From a checkpoint of a small transformer trained on Wikipedia.
Architecture: RMSNorm before each block, normalized queries and keys.
Each number is 128 + 24 x the weight over the matrix's rms, rounded and kept within 0 to 255. Layers, rows and columns count from 0. Numbers have three digits each.

# down: layer 10 MLP down (transposed), 768x96, rms 0.141, rows 195-280, columns 0-47
# gate: layer 10 MLP gate, 768x96, rms 0.208, rows 196-281, columns 0-47
# up: layer 10 MLP up, 768x96, rms 0.217, rows 196-280, columns 0-47
down195:104096104148106114193093131111123141111152145110141163098101147128107117125108105096108148153122145109124139109129116127104125168090117147146159
gate196:157144179136107134135118117148135098079115148128114128104148166138147131113114094107082150149151113113081148097124098125095114130066129125101100
up196:101125148149086124136150096125163096144172160113101151166124128126136142168153150124129147128158158102134114179127181132124126123138118142125081
down196:122160167109131089139131126150115127118152131159143132105107114141114171150094089136159081150092183118160121098152130113098123127121157153157119
gate197:131176118165128121077108157152123127141093152142163162115110132109135105131146123116123123160096158133103129122147141138108123136126137109097121
up197:141154146114136121137137117096107141120092152128110102122139128105125127148148122108121143111156130152116144137095113109124131133093093127096159
down197:120128103170129117132103136128152123142149103131131120141113138134122167141082094146160101159094121101101107137142141100138124155111149117125128
gate198:154121144135124124115156122086138130090126139138176161104170101133137141137131120108124084105147076155145129168120142097189116142119136119114160
up198:110116079145143119105140100074120153119154085103101115124127102123123152139169106132170145120103099129102096121151122173121107153147104162154114
down198:151110170149140141107119127145130160110142136167174129084131144146092170110092131113143111138115139112093141126109096110103107122129134122064074
gate199:135145142116133139133112112122113121131138128133117130120140142116123132132117132126114152137124126133133127128117127120125132129131122135126121
up199:138135132118119135124108126126116125137129128121123135124135130141132142125122122133131139131138117140130128111134126120127139137115127131128125
down199:121120114115134139098124135140126132148125128097133125124113103141130140126134123114133110123134122141125103133137111134131137139133125114130124
gate200:060124084150148125157104133150136154123126150152109099144144132154144128127154124121090129159153057104148167174124134138154123174143133103132171
up200:134124200084087113139123123153156129126113127155122116150106084083214122124095155150109110130105128127142138142121122070130127097112119103136128
down200:091120101120093140140113132115134119115123140127069096096143138131136105152118157108158103122109137160113090102104158127112130143148077142123197
gate201:102165108145134109154137134098129094114112175146134111181135137129164119133151163113124154122121150163085157193115110110097162098143115097116155
up201:105135181148122131077143114123151138132121145116095143144132167083149145172106116094128121099108174138122111089148154079173112148113095135168121
down201:143102157131096170105123132166188106130141091160154113116148118064109168138149138128113135110162062146105143156145111128088077164189129168103155
gate202:157124146163124149111107092116143099113128129123085115131146149112142147111144133115126129134093125105158098136134171131124114125149109159130170
up202:177152132129159110147109146105133116130134160130136157109122199179107146143151111143128134136134117105103127136157142113139117161154146144157117
down202:122162179121127137098155130109165117126111144120102107139122118105119124138112151161171148127072127155153141107144134107135138078102139149112155
gate203:160140154137157128136111125210114142139106127200130118115184098143117122083129153115160124124105126098096131112162087144091127085162139048095118
up203:111139113173101123097124177148150097099126104143106166096106117110138120141134136129123089148122162126089135133129160130127144148143087114119110
down203:128111146107119137110157123132109093123080120124135091141147144152134118104129140081136193144160105155149131137104146131155133115106172116114127
gate204:125131152105148106126139131132103120133122117142142125126126129138146132130118132110177148155117143111128130149133115157126080103133118096135124
up204:123188120108119129155133097125119111103139122152096101122158101132165113132126124117128119142153116159147122125107126148121144130139142141102108
down204:064205125153116122192120124157110127097125149125139136134127110120124131107142129100115134112151099127083125107135143127139116127144105118133145
gate205:102124142087146135116110123136154107110159173128122111154118111121130102069120158130134086175116115083134138116088103110163131140114170142120107
up205:086153139165105134118111095109147074120137157162149149161156149146163081131086122126101130140121104142084142126144158110122139130069099121123132
down205:121100113114112120130110109111153164137137105140149189096107107093080159130137129154164096136111147104125111138137128142095136125111111169114113
gate206:165186127139159151140181209143150143155116123196111162136130139122100174091123128150143166150116109087127153101166148180122082105124144111146167
up206:138099100145090132140109123145116120110128059106145128155164089124127135110125140138114098133154094146124092161130113090106146161100088173101138
down206:134140145138121137120139157167148189117126107119125084110080120168109120222100151151182131181101113142117144118141173138072141116126106133134165
gate207:140116107162155138061174104106164164128078121146128120193144121143096103141110148129154135144111109122118091121134136154097132108096137122111140
up207:116128114143095166153131129160123091112167147122124117135149144147137122156160132132105158122100137157117131096114154130137126169134177107151124
down207:076161090178155108136090110173160110089139176153109124114082130117102113086152150088059168106139118135141137174138158144114159131112133137053146
gate208:082139154115123163127124149108150101134144143132155142138073103103116124130121154133115122150156134119097116128134129109123136114139189125135145
up208:134110122107133120103132132114142143133137118128171122136141112134123119085128111132124160144101111112073156138135160103160095104107143145130106
down208:120126100101137124153129116151127126116117137112095112124131105110170115120136169102134134110166109113142134105125125113131118142151087147111164
gate209:111119127112122121097125086148135132124093156131146126124112074109157133131151150129099140137121165109138113129119122131125142149130148176164121
up209:114130142106111104172151107155129132120090145110136135130123113091099135101180143133085153139114156139113142156114108123127156128123154156146122
down209:125128119134100111142120135118134144121128133146112130089150084086156127150136140125131157127129136136133137129114121079134116117117138172101143
gate210:097142110147094091123106164153135107103139088100169078149102142091109101119115115135120174119109113139098127129144173137126124141137113144138125
up210:132133158122131068125156108145110169186118143153136165122123093082117156128120144121151147102128118115117085102173128143155135099132128105119145
down210:124153084145123137126140112128139147120092127118121084113125102173151128070126116113096136150104115064111141127111133140146101069119129110125114
gate211:134123141131122114167106133163151115111119135146080110171089148108124130135109108119125120130131121132145137113173119151070099099117128138129131
up211:179138130109165115151150124139118141137158137126128135109129082116097084122124114129135101121137126135105100127117147109121207090142153103141143
down211:167137167103128152097125149160091115110120133148157156105144164142160158112123142104138095081093119155143127130084087143167140133115133114094087
gate212:137101132115177121120132117083141141142100135097141164131128119143119157115103122145125173116110143112130159156128134183117138156137107122143121
up212:111136089103144103153144155119128113144121162096137107136094093173116131083162158126111146157100133122133101139131100170124122124157142111126122
down212:158150119133130112142105161156099130148139143120099158125087128122127114165140142119168164119139129156159119102162121105134157138148151122175097
gate213:110098080117116121128144137146130134120113163153110070160119099118113140092142116125113138093098081129125176141106089143137080131084100121139092
up213:112075134151190092120118134112110123108124097105131163120112120129161075143096124109153146113135138065133087118183150103095150127188106148098135
down213:137135122123085120119116143141129163138122129117129127116128173143082110091123151136103098132133181119112104092145108130134091116144131106104125
gate214:153163133120087119132114128110140117100124135156129147126129081123122131162109145120143135132120144135118119144080096101116107143074122115153137
up214:108162115123110124148134132151110149121111129170146147104120121146130113153135086114131078128128131154132104155142164133136102090107106105115140
down214:168103108122133171119153127133122136148138130096148138123127132139107131139133088134176114154147156126136124096165159115119116111129127170147141
gate215:108162130082160098148113113140154136117119132165143106135084111113145120149105119120109122186142164112090105131141164157134152121089128148106162
up215:153112121124099131103152112107125117150105110144103153136150159101119136118149104094125141162148126149139151129145145097149114121137120160118150
down215:131155134141087139116105136119100124123120135111149137112153085150143078128142139132142105154104121113114123140135134153122117078143120120102128
gate216:089114137111089127083138123125131119125097112129104099133149159124144154101088149128124145108134133146153116144145110140114138101133127160129118
up216:139118151128131146133136133162109153102148131105148141135120120115160129118140120139126110141130137135117108158153152138139107116134148131119123
down216:103104123133134140147142118120150116099101128164111113120147136153146115131138147144158164121133126133163108145114127137114115152136127130076137
gate217:136157146112099153131136088117180111129111154113124133135123141091177109071110171151157137117101135140157125155130135096115123105071132085130115
up217:111149146152150127105133160141132086116101134130125144121138147130099157120134128135159109132164144120155100132096153074147147140082133108171113
down217:091143123125146142125120138092153132180109137164118141135108121116125122080114118156137151151150148153083120124114105124116096100147150120134183
gate218:109130124104156133120149128121119130093129114134140098098152118147122152128130104139134129132097137089115134125114092093148121145132153157114127
up218:151115129122145140111131144105134160118130127138095119108094129108139135148146143118111092123144133111133090131128145154132135134138147107141120
down218:096146114155089131128148126149125086128137155132138138114164177151096103073127104133118144121109095145128129106122142118118136149118131139138135
gate219:127176128146148115167189126122110150105124081146142136117147115126156143152126142138162100149133126138121150156143125123135100129104151149115142
up219:126097126136140140111179102152146129100131120145098126125142162121133092125142123120113160116149165149093114128143127101130141143088142122166114
down219:142124184155137128136136133141087134140128122096100140127114153119174120118116130130136143130157091145148146169116161136161136128145145105133155
gate220:135111138153152094123146146099132156098190154154125184121079124139085131137137141137107151130112089130106155115185174134078115124127169147138108
up220:115151140090120145096169108105094130169086079137107150150159113130142093106096150145145127109176133131137127188116071163141108119145100118114123
down220:115134097148149102150121135163153115123169133131139154131093138116095160107127097104129095111099094116131139096132147111105175115112119139182098
gate221:139174147080104133148083085181154131112130145157109145137121096048131125116157184072145105104132143147137132154085097121095109120115158110106120
up221:142106094151115129147176148121127112108155124119125101103108092159118147075145132126115125146122169133098109121137167092140091150149117176111148
down221:110113130153152111146121130148089133092143148134129130138154049129149115151148070128100181143132111104119140155184107112117161121126106152098145
gate222:130130082087136116101138137090201141122098155130117145119106168110141145099114117117149142123091137122145146134156166133089157079137112115112125
up222:178155129117205101144065118137128128111118136168119151119116084095111138149126120126183134106141097149110094128074131110165131148168100107124121
down222:132122108099102171102143107134116103141105150106147162121140162134152111135116104158159081130106177085146162088137118133115142098111134154153108
gate223:112133175134153134150145148112135136116160131144124134140130122093134116157132147104131163128132130119169105139140126138120135145139121120162134
up223:129128128104158132091122095094104183113122115134156115146192146127109105122109132098113134127106118156149183119154095103081149149140151140150133
down223:150159130130130095130142137119161149111127119115150130106076135104105144153143082147126115144118143135145098135137125143105108154096172126155194
gate224:103114121192124146096090126050145119135123129120102110160128099100128134101133105132107182132107097105127106166124119130150141130103141126145123
up224:097123134187132121145133105114148115092143153142137122131121130130102147156153118098126190123165118118093092116146090131159159118161145130155129
down224:115105152144147178125105089105105111125102184090119056149123109125121133115117106141127132123125165117163123095107106129172142110130083135159132
gate225:112107121159087128146145118132140142159128166144106114180142078109103127120119106133116155114122090122138135121098116138145092142166135115140101
up225:111108102180123114119083148136103159139081106113143145134136150124154076141114150126168167155124124110102154142125116126180147136113092156125134
down225:115131113102105121139090142100177151105149137131125141149124118124112157118128087140123084112131142098122095117141130159137110118098108139111118
gate226:097132111102123130119151157098122155123066144136140116129119125177110134148128111110139129138119122115134170179133102145095142103171119131120147
up226:143119130138128118108135187091146143150121122137135107138109131146096131108143084155153180123120147104139128161173143084128133102169148132127140
down226:149167104116141124076175094103094098121104097097165143105131128136116130146179130165118126124128155137130140133152135108143152149132145212140089
gate227:119148122117105123120101133108132118120082139126082136102115128102125080167203107111087122135144107123145174148186117139133106149138123082135133
up227:137111116136199146186130140139107131132152104136134137165136153128122165104149081094129117154096132132115134150101115121126074151136124131152137
down227:180140171081119122099136175114108118130111155159108129133121102132123120144092125106116172109181103143137131127120130123109110095130129188125192
gate228:096194145154106069129106141130113125111120106148140133120134115101110111163101107123136146151168139169133107134119154152127104138099084120142135
up228:102107120140114131105141091151086113093180148132173140135122137145170073152143122110110153146155126128138124137055112112108149153100081152120119
down228:160129125113124162092144145100106139169113158134155144080103160157098131076163111118101147130171149113142160144099150102160166119165133114161140
gate229:121158125127118164151121101114155156120150175118117149102128145145144134165171157134102159156153077096090138148143186106161113125110129178124198
up229:141120099152081118132123154163143167111151169120171119131136146142112127163155092101117150156123156112119145135098118109116106144119082143129159
down229:174116133115159151144141129115108128114136137145135110119145120113155089174144142165138157110103105076086120121125112162123067139139103088139149
gate230:135115127128121166142146114102100143148091143127128144082106112111116113145139114118140109171164134061132161100129143116155116135130135134114117
up230:100152133126148137152129104137114163118099134170103125137090113118079141122142115125113137134117142139131145131153095139126114115128131144159129
down230:131140144133135101150129106121118093147116166115095114174116149122120150119131155146161197086110132155111135133161112165154133128116111178085137
gate231:093124131124093131150134155134118129135136128095124103122127125115118144140124128126127082107104141140096133121094145113149115132122164155121157
up231:125118111091123130138128117116124113144112079135105100118147138139158072151108122130094109123129131119122139121116157152155151092123152163137119
down231:110127127119117111181139118130155101121133119140139133137145138122103123118158158122155070121124098107107121141127153143104083099148142126107131
gate232:136127141150135153077129115154171093130110142199103112123114130093140096074123096136067126114101106096143162150145116117100146123136141088112117
up232:061138163121133150136113098125164122155144140104135178108157107130111125150112157166089123115165150123126131159162109127140177145121118144129136
down232:214143137113140149137160083113168072147106128127132124085091105113104156114100083159110098159136145140121155119113184123125123136097153105131129
gate233:104120113131138080135137169114114121113139106151172119148149140107133125084111146119109121120132124106162085175140152116128162130136122123070142
up233:088085106133124117134116092120125171162152118138123119118118104087135112114144135123132097159175125144123107113135153140093135185126157141123126
down233:106124134071125135112130126115173152132072137171092115127153121174150129080179203155115144108122143119140139125134074163129102124142105120089045
gate234:116120144113175130132082140177137108126129111180114120134125088121092163087117150156113179103086097149167114097146117142121158112133164133092127
up234:157119161173113121101145127145109112122158155104102099166113136118154128133128153148108136121114169142096093127093126148128130172130142126118159
down234:137120156128130160138135118131182149133111179132130103099092132129090142142117073169162078081185130075128131150138124146079134090154135110152154
gate235:075185145129151116114131116131153104113162204094116138113114150101123129140099105110155116144112124140102123177116131146134128081118118143103162
up235:177098142096131107183196112064122110165150112113182083100122060130159114080143125139123137101162129164110134124173175119097183130050140119114129
down235:099159149186156088145130145103142137067147152093094154148102141100096129153109119143127191146120129153158154159147134107135107163138136159112147
gate236:157122096120113120152139148136123134142134094141111127121104106129150145099067157120122125124119156105125115129142132130127153122124149148125140
up236:134100134128154145102153157103126102149134162135111119103130113107130157103095150122138094118105100130133145139112117133118119168132111097129139
down236:115131110154109126133126134142089171122121123129169137071133111137134101131154096166162115128138116140148141122129145127131114103135126123153139
gate237:124147125160143148161139158122144134111145157112100162118132158110170131175184117157056131079143116169153154118110126118115103122117117109111159
up237:141081157109107151125091057122137114158111135159140122123126164103149113080089129150141122147130160080127125131150143113119175130181118104111093
down237:103088118144148146140140126105120120170063120121152127126130134144166138092110121144147063125120149127164139131150138143082104134127130126137141
gate238:130133159140113093175138126148112184103113125097118098110118098153136154112102121123123121129139105100097120119140125103156100117104092140124145
up238:152129093154130136136101152128094130108160169131129126133139137116112118150157121134123106141127130100121118089082146156113123130143103153120105
down238:154162135117160125154148153125116108146121140117091119141076168105138104153168083126112126134133139120138133142141146094099156150084159093123142
gate239:111107128144110110125103151109127123105152135134122128080139125136132144150107140102131154173127143125104154150117163138096119092135092134139141
up239:109120143093111147143135121151131118129135135135146191141133106130122134110109123130141084120111106156140110149095112144120140159143116130142117
down239:100124109098162141125124130151163083132090118114165117120132111121133157120127098121131102105129128101101128149099144137137139142090148132122154
gate240:125105126111131126129161154158121138094122105134124089103178158135118137101140117109110138167082100101142138164164128117104157172100122131128102
up240:107126115118167110134133110138115141098095127122148155127147133131134166150136097099100116145101129117139136128148137160159145177149119121109155
down240:109142144086106079126109122152130139160141082136158137109106100121120147104129156126168109120134095143110125146149178097161167158106096111120130
gate241:157138137149106130127135124137198126095087140085116125130182065132200075109152138102105146161125148107141136150100126104104124187103126125149158
up241:121060137114163105128082114157132133160078111152120146164119154139144125139142065108102150130123122175144111162121077162116168110096121129138143
down241:124130122117126112107108137090180132102125127106108148109114108071127112114150142160146133108159141106167126091124147155100103098168161160112106
gate242:161141129142077107175154124169110151148119128167092117138136149142149143105181157096089135126081133096141136155105116135077102098128126144130171
up242:143120144154203136049144141067133169121087118123132125125121155110137136119131115177153092124150114115121094160145087111157165121120155098134130
down242:103129101106176137151146119148104123106141144105193178116126157106184117139092123135116031165140103094141129105118157119164156126132131148130147
gate243:089132131125102084144098144136110162131147136080125146113139125072107152136135111096143164165085140116099119100081114097104123107131153139151157
up243:125110094093150104129134129099153068145116120106105120150160148140122098138130150161149143122121143167123104076159095136149142122157163108146150
down243:125104102165104164116117131126105132155123152140100110117097134123090137125128123104127177141099168119142119120135133125091150142126149126121117
gate244:115186133088144148142120152086136128164162122150122131148112122131168079118125128156069122150177128125163123157164176119151088103108190108101144
up244:107113144173127161173172138100172113120155151119080103127146079117120117132125147172107130096145119174124143090095100136157121162104165095170090
down244:168175111112100098122158131131144161122134125071126153154088146095069125179168115166152117080151169148134123122106164078150116128140102153126079
gate245:133108186121159125115146137117154134154140105100081118121113149132153129108114131108136127121140120134151147152149168117116108135139122114117111
up245:136146128143107105165119145168084114138127173143162142128151104082153162157107125107123130130130153128130119093142142132135081105126168132126142
down245:113184140134157133133130114122156149128154102135157092153099112110076122132109149118138192139127138105105150123129126156125120128124148082111144
gate246:113163118150148127128134131120132116113133123131133105126118136153138137103131151112131156155138141135136165117114100133136141133097139160140112
up246:114127160135142111130124118130141115118098122099122117152131112147125134092119133123107090093115127167126106138156141089114121151116120128120139
down246:144097130112113147115132107127107125149099142149154136110134128096115142135121112156140134132100146114132131128134146125105121120134131123137104
gate247:126142128115124096096112105098149110119165094141102142119132134149092111147158113104152158165143140104175092142096149136123148139177120107088150
up247:137108136136130130180127144067135134140125146108083086163121114137105172132136096134160169096127149091109122070128117139114122117119121117105063
down247:127120136153080116148104109144178116118182156137111122123137092145100167139126107107093164114110130153171161103143109103083115122111152111088125
gate248:129110166106134181157160123155175124109189112152150158168068102147152113134109158100119140115122121151168095174146105120132080143135161113087132
up248:122078160089097175134149132125162088063141142151100094120109147113141127134081134126100127111174123163160137117147123140131146111148122098149166
down248:087102122120123111106136158185114148173107100161191114138154105168125089150136167106108134200099081142134113123155130080138136077134185098131153
gate249:062116127146166164116120128114122151081091118144129100098131103158132129120124114092169125070130083175114162134106155113100152103124105106082166
up249:081144112117120180128113152126169112136180120135165104103121128169125084120131195174148096144160167161116112125130116137136127160122176137103144
down249:119144109080120123138130091112131067168166172133084107152115126126099130149149111152115144081108100145105112143179124137105080118153156089138139
gate250:128169110095150136210098135161156126119126139120116160123178101148140147128162091111134114149124137090117108117135115172122080135131117092069149
up250:119126124115105140128139138171157128137091147115131116118133114149087110109105133125128145160156100133112118112134163146126111124152112127079137
down250:082101146102150143068123107069102128122103130121132118139138151127125138111126126177121132079116124145173091120143083144131167109152131136167135
gate251:115175126167095124105178177132102139134125145146087105168145100094123158130127118107079156095133107098037093127188158149141120150166175153147105
up251:159122150148145167186132116129119100116108176121149113124139149090160198092096127165120101114146129154146148122115143094164130183113101136121123
down251:137168111104121071118162119148115118158124161118174114101072136135152102148148110132109121151092131147101110141122154095153119113117153163108136
gate252:122122140087180126073130127118153141128088146129145127087090092127084110117126092070107190123177129126098135102163131130100154125143139189136147
up252:150135119122123114150118165070104129102158185078121101101110128150167176123148127073116103132157112097166169096122162129128191109099156118100129
down252:130125141150095097133124145118145159133091117170144107166169137109112121155142106093160103149103172148126107115131095161127102132154099078125095
gate253:160136140154158178117088112130096098105076141097107141084168109150118135108167131106128114107111125160109129149116122115095122124162124151132162
up253:127126161128123136115137139147141145127134116130162114079101120056071149129121176160164114126187123099090130121130093171115133124118131180112145
down253:114105145142093123135157116124109153100137103128184153167095132133162119119103159117104174167111186132107151148123112148117163140120120148148135
gate254:114146098192164176127147081106091151107126121174118120122125110147138105159091160128097152184090099108048133187116153145142147127126104109113146
up254:116165133132143118158087124100107103154147157132122104142109101115121125153138100196122105176154098143105146148100114196141175156091121109133144
down254:144150090159130150189127070137113102134153118120109105122146121124089104135159180104113163110124118153134156143155091081120156114135157107121116
gate255:102107143079113124154097144088144117164127143112126167136139118127131163095136130143128148140143139107134135177169096137120145130126167099172142
up255:131147131130113099147162134152123139072090131181203146120117108128139096157120094120110141134180120098118121136149101102105105108107133156128090
down255:147108116117103095133074100108168104108123139085113115128099102093117094108101133141114168131158128113118122113098142149132140134122120131145114
gate256:129185129127155100149147128119143146100094143116150130134127176107095141142127130164078136088169116161109122123167155167106126184122074134121103
up256:092123123125100112154118119122111116141120180111108122139066173133107133141140101150108131097173134127177168138133124125155102165115138117102134
down256:178106148129163125129155171106145138159134062171104143183101124128100119114100123160113117119107135118112112154124108145096156114136130157099116
gate257:150144139124140142117129092089212101110136131184176178114136150149135137090105115107129169125137137159151119106165143144131154147117112166116136
up257:143126098150147116139184108094140114149110117071125144077159106145121097114167156144132097116180128144115157108091126133123143158143110103084111
down257:097086125091136123155123138170090150103147162104151170154112137132105166151111077122131108126101129120128137126135106113098127080154127123144132
gate258:158123139122118157119145123083167131092120090162108102148130120147123153141147131135107132108128111157130127103094132121107097109089161155110150
up258:113143110137146179156163151100106115132114172124114123100151103152120133129058104134122111132104126131153127164147143137131161126143123131126128
down258:121122120126158145128126120167099128172132142123117135130142138122118098137161148119093111191173152102107111092124103164125084138150145112133102
gate259:135128167145145198127150149127140140125109130103182169140085170161171128127135140090126165126140165085113130134088149108120120134116079174101144
up259:087128155109168164090143141112144109144128121139107107121143112116133143104136177105153092097126087170140137119090110129119109130081149131122106
down259:106100128140127137105132174152132150100101084111138193142162105149125111098148149152155087135144118132122131140141128127129181080124110095121171
gate260:123150193127160143163084114157143123104121161118104132120127115111151107116125135086169147135119118110140158142120124136096122110095121117111136
up260:101103146156122099130124114114138146075124133147084133132105101131110139088100141067113100140148130161128118147104121138127121128141108134114095
down260:120129135102143119134142059091096165143114177162118147129065123115120127159141094111181108146121148123098152108137114051104123151094150123148120
gate261:141096156123133136123165118162142093106157172140114168107118157115130130133098131116150121110121156127112148117155097119148120142112153129118130
up261:146123150093148120149125141125150109128130080153108101109139121134136103116121136115133156100117119161128158120147121118114108129054070115119105
down261:177113128123126113129122128117152151128107141097157126124110095128140135164102130172115115096125115141148129116147142128141104171128118108144125
gate262:155162145144176125137144140147161102092118182130120083175125103147142118141121112127141151144112116123070145135130167182142147128126110127122135
up262:159149123114128129117126155145125134145125174160183158124149130144095100147119135087150128129112129114135116143121168129122121129121099113123118
down262:162123107122101148136132156171097124114115135118159099132150131088135107126115139073168142132128070177089153188152141132150138110167126142142127
gate263:133121119136109137159177162105145168107168178116150156139106108122144134124100104121147137151057100139127126125151165107122140147118148097118164
up263:193077098136138142148142153139101099156148120100093110155132127150108160150160106136062148170071145094146123187169165126125140128155152136193157
down263:120142142075105118092168130139125080122114143110110045175108129134116081119145171131115145122145123156146164122116127170129100186111181125096081
gate264:172108193136099127102145110153084124107163146122153113142156166145086154176133167099099161111103148143153098166131115132102195096111156127118162
up264:132108125102140096157117117164092141165157139146135178146142171136124160086180090105126125143115095119151122155137144120129137156161133125178104
down264:117140099137118112129135085139136126133166099133115154135137151125145128120137091139161055159159136087111138186179122173112130124114125152149131
gate265:122126133103162151121120147143141121130143125149128167119177136100117136121119117114159112135121111097143151130117146156110119133144098124143116
up265:115146113077137094103115146150163149090106139119119130135138146127131122132112134135144120114125114133079133111132132174143119144126120144157105
down265:111118156103076110135111116110114118118136119099076085136137122142141124106111115101106167116121147140180144141121157109142172118099132152151142
gate266:143118092141113101083172139176131118137127147121077131146148105129157133084094136122082173094082097133118114138129144123102102103119124160154171
up266:130166129156136133139144102127113109087143178099153134167164164157154101151111140119121145105144102110167106120102125133095110104125116163153112
down266:089144087122100134126115118140104061140103145103154186132148145094110141118123115145051165114117091157154130129131111149179113137125149107151116
gate267:122121133171120117161114154119118105148164153101140131148144141113145136123105154096137158149135107151088157161128169056099143097138130153170150
up267:146096109074129142108107126090126126138126113129141105154111085124132140149150110122149164127123112152115131152101085167140155139132105096140140
down267:153117131126114097111130137111124118128159131169090080126097143116126128120157148132132169133127129154126167144138145113129115104167120164116112
gate268:131135129104112097134096129133126155136134122150144176115146123131124147137167111117103135096120112113087123139124128159143145139130113129134116
up268:126124140155110136107158138132137120105143116178120126091131129119129121131103129140108108144141154124154136120158167097103149126121118145131143
down268:131118121137108120167129111158102131120148147083146128166134111133108114119145137144139154135127102116128133123112103099147126119130110182098137
gate269:127147133116152140147130116116119156134096126131147105108138102138138134145159142137137097109160117135097117156164171147130163127128126114168128
up269:103101146093126162135157160130147087161118148153092091137119139132128129110131151143104061138143113136104110098089129105158152195134109158158168
down269:136200153152112113131107126130178165112176156123123151118109122132125110120141156086103149127112119101125123130128118135107145134126182104120114
gate270:120116137105167161063093130163203130097072114172084132061124069133150106097111153116168125098141105108151128074100069152130112161158129104109106
up270:106136157172120169192154108120086140147102120105129123179091139223112146154109144077119181103145172135108103100055098141075132158162123119102155
down270:119122145064148162119110134117182128168135082132170158112161118098137130095128140141141038138155119134116118097127145141117178131120144127130148
gate271:122141149149126133163121131158130117097157138124107148157183070163170164103101137056146142125096127155188161144093099138063101101177162112100129
up271:107135103152108112108150162107149105150144152119120101123083134121192117135115155140165155094156179114146181159097182163173122104146115186151119
down271:116079134093158133152111119126141104076111181140154188155095068143165121097140149089146134131126123150098166109115081169161138147107162061142135
gate272:080155147127146178150147109144120145157203144116122130128168103096111125100127186154186135134136140107156109155177145156133178102112140095115150
up272:108136134145076155155156120159100127122044161101138151087095120129107129154115144150120106107173114111167108119118153096168165072133138138105134
down272:096154153119115109128129150162102130107113100111201145135145124155157083181110123109185140171120156122118137124188139153053154141132128164105163
gate273:116121143132099119108110139149101147125111129130134150119116154086117096140152149128134124155124087122129082159227150138115154122108124120093098
up273:129149107148101090123170104092191141132170081116120084145120145090163154103136117108141101117109122120134086133110131094142188115129174111130118
down273:175112173136143182149105131141111137150106201135107140128109110162112125158128104126139115131137135113104127069139096164145120131105146119136118
gate274:110094164122155103126141162115088143100146127133094134139086131095162135108100158146096127159119166103130107097125132119115093115171134129128121
up274:134129142125086168142115146130137121093106166118133135137171153144143144129161136159136115124128104149125135134143136127140107138113120162084124
down274:120126128163132093128132159126132161142129188150082151104149091099094143141097122122091151118074073122143128169152076123124125119134147138155137
gate275:155143180120183088114136125166157127100103141139130075115139143138118147155141094155132138171111122125094159119185106153116109152169122158090132
up275:142153127129125127159143217067175160123156128079140143124120146104129147123150140151141093120159102136106141113114132144145135137088154136152110
down275:115149135141111136148145129079153143185153117063094147167100158122135094128156149148130139117154190086124110119124175081129133107112109101136112
gate276:109133127139104118184163127143114150085133122105115160130167122139120169119142098115112145121101108125139132149133128143092094120115107117113133
up276:154171162103138103132144104125111120130161089111135125129162133117127128113111143116125109125145096122122108097121111130147121135081117110173125
down276:144099080118128092138106116148134110138157151153122128137138125160117111139092101139088133095134100079116088112126137133112144148100145133111141
gate277:131122111147132135176122089153103134136141114175123096122148144108066134132136110128112159154128118139115138175111136097094113138122114105116118
up277:142124167147131157127103111135127127147147113149106096127136177143129111131102101135110149092091112125115129099124156125171130117144146128144153
down277:127129132143117115083145158147130125140138118160125106149132132142122158119132122117162130113094125102122084103124153116147133094178134122127096
gate278:068140135100122118133115125123130123118128082117118157122097152116122129141172092149079138147115138120124129162154147170153128145104125138104132
up278:120126094143178108101109133120122138139158108171093136107114129107124125124114137127119107125115119100142096155115116176114142115110090146133097
down278:157160114104126136121153133157146126124111097096120091127150151148139123174131131115157098131145146112147110111103132113126143147118104135171157
gate279:132129150105122128087162114137128126142155121137127126122144168127132157126161132132147113096127136137137124119131126124128133132137117113161143
up279:122123138151136146097130124118112143128122140117166116136120131116147123165120118138134105137126125122147106141133119134107116151129146104155156
down279:143107107138125111147111141138172133095135163135109113132120104126116127115105140152150066155129111127129130153133117145127146129109115140116131
gate280:153120159104064152125135143117135128157168160141162098111115140124112118127132143120091182123127096163180184125131148117119165120134122113139108
up280:071128150112135127148146150106113160165171131167088128125089138109164120126142113128089130110145173136122193155100114115165146125115103093134132
down280:139148128104116131124141115130169133125142145126142136159160117133172109107122121155185081103128109133146128138130097140118144136150150126139099
gate281:073146107151140146115151107141127122119129126146149135123167140136089128133136136069145170137091102101138142118094137124141140191108130129110136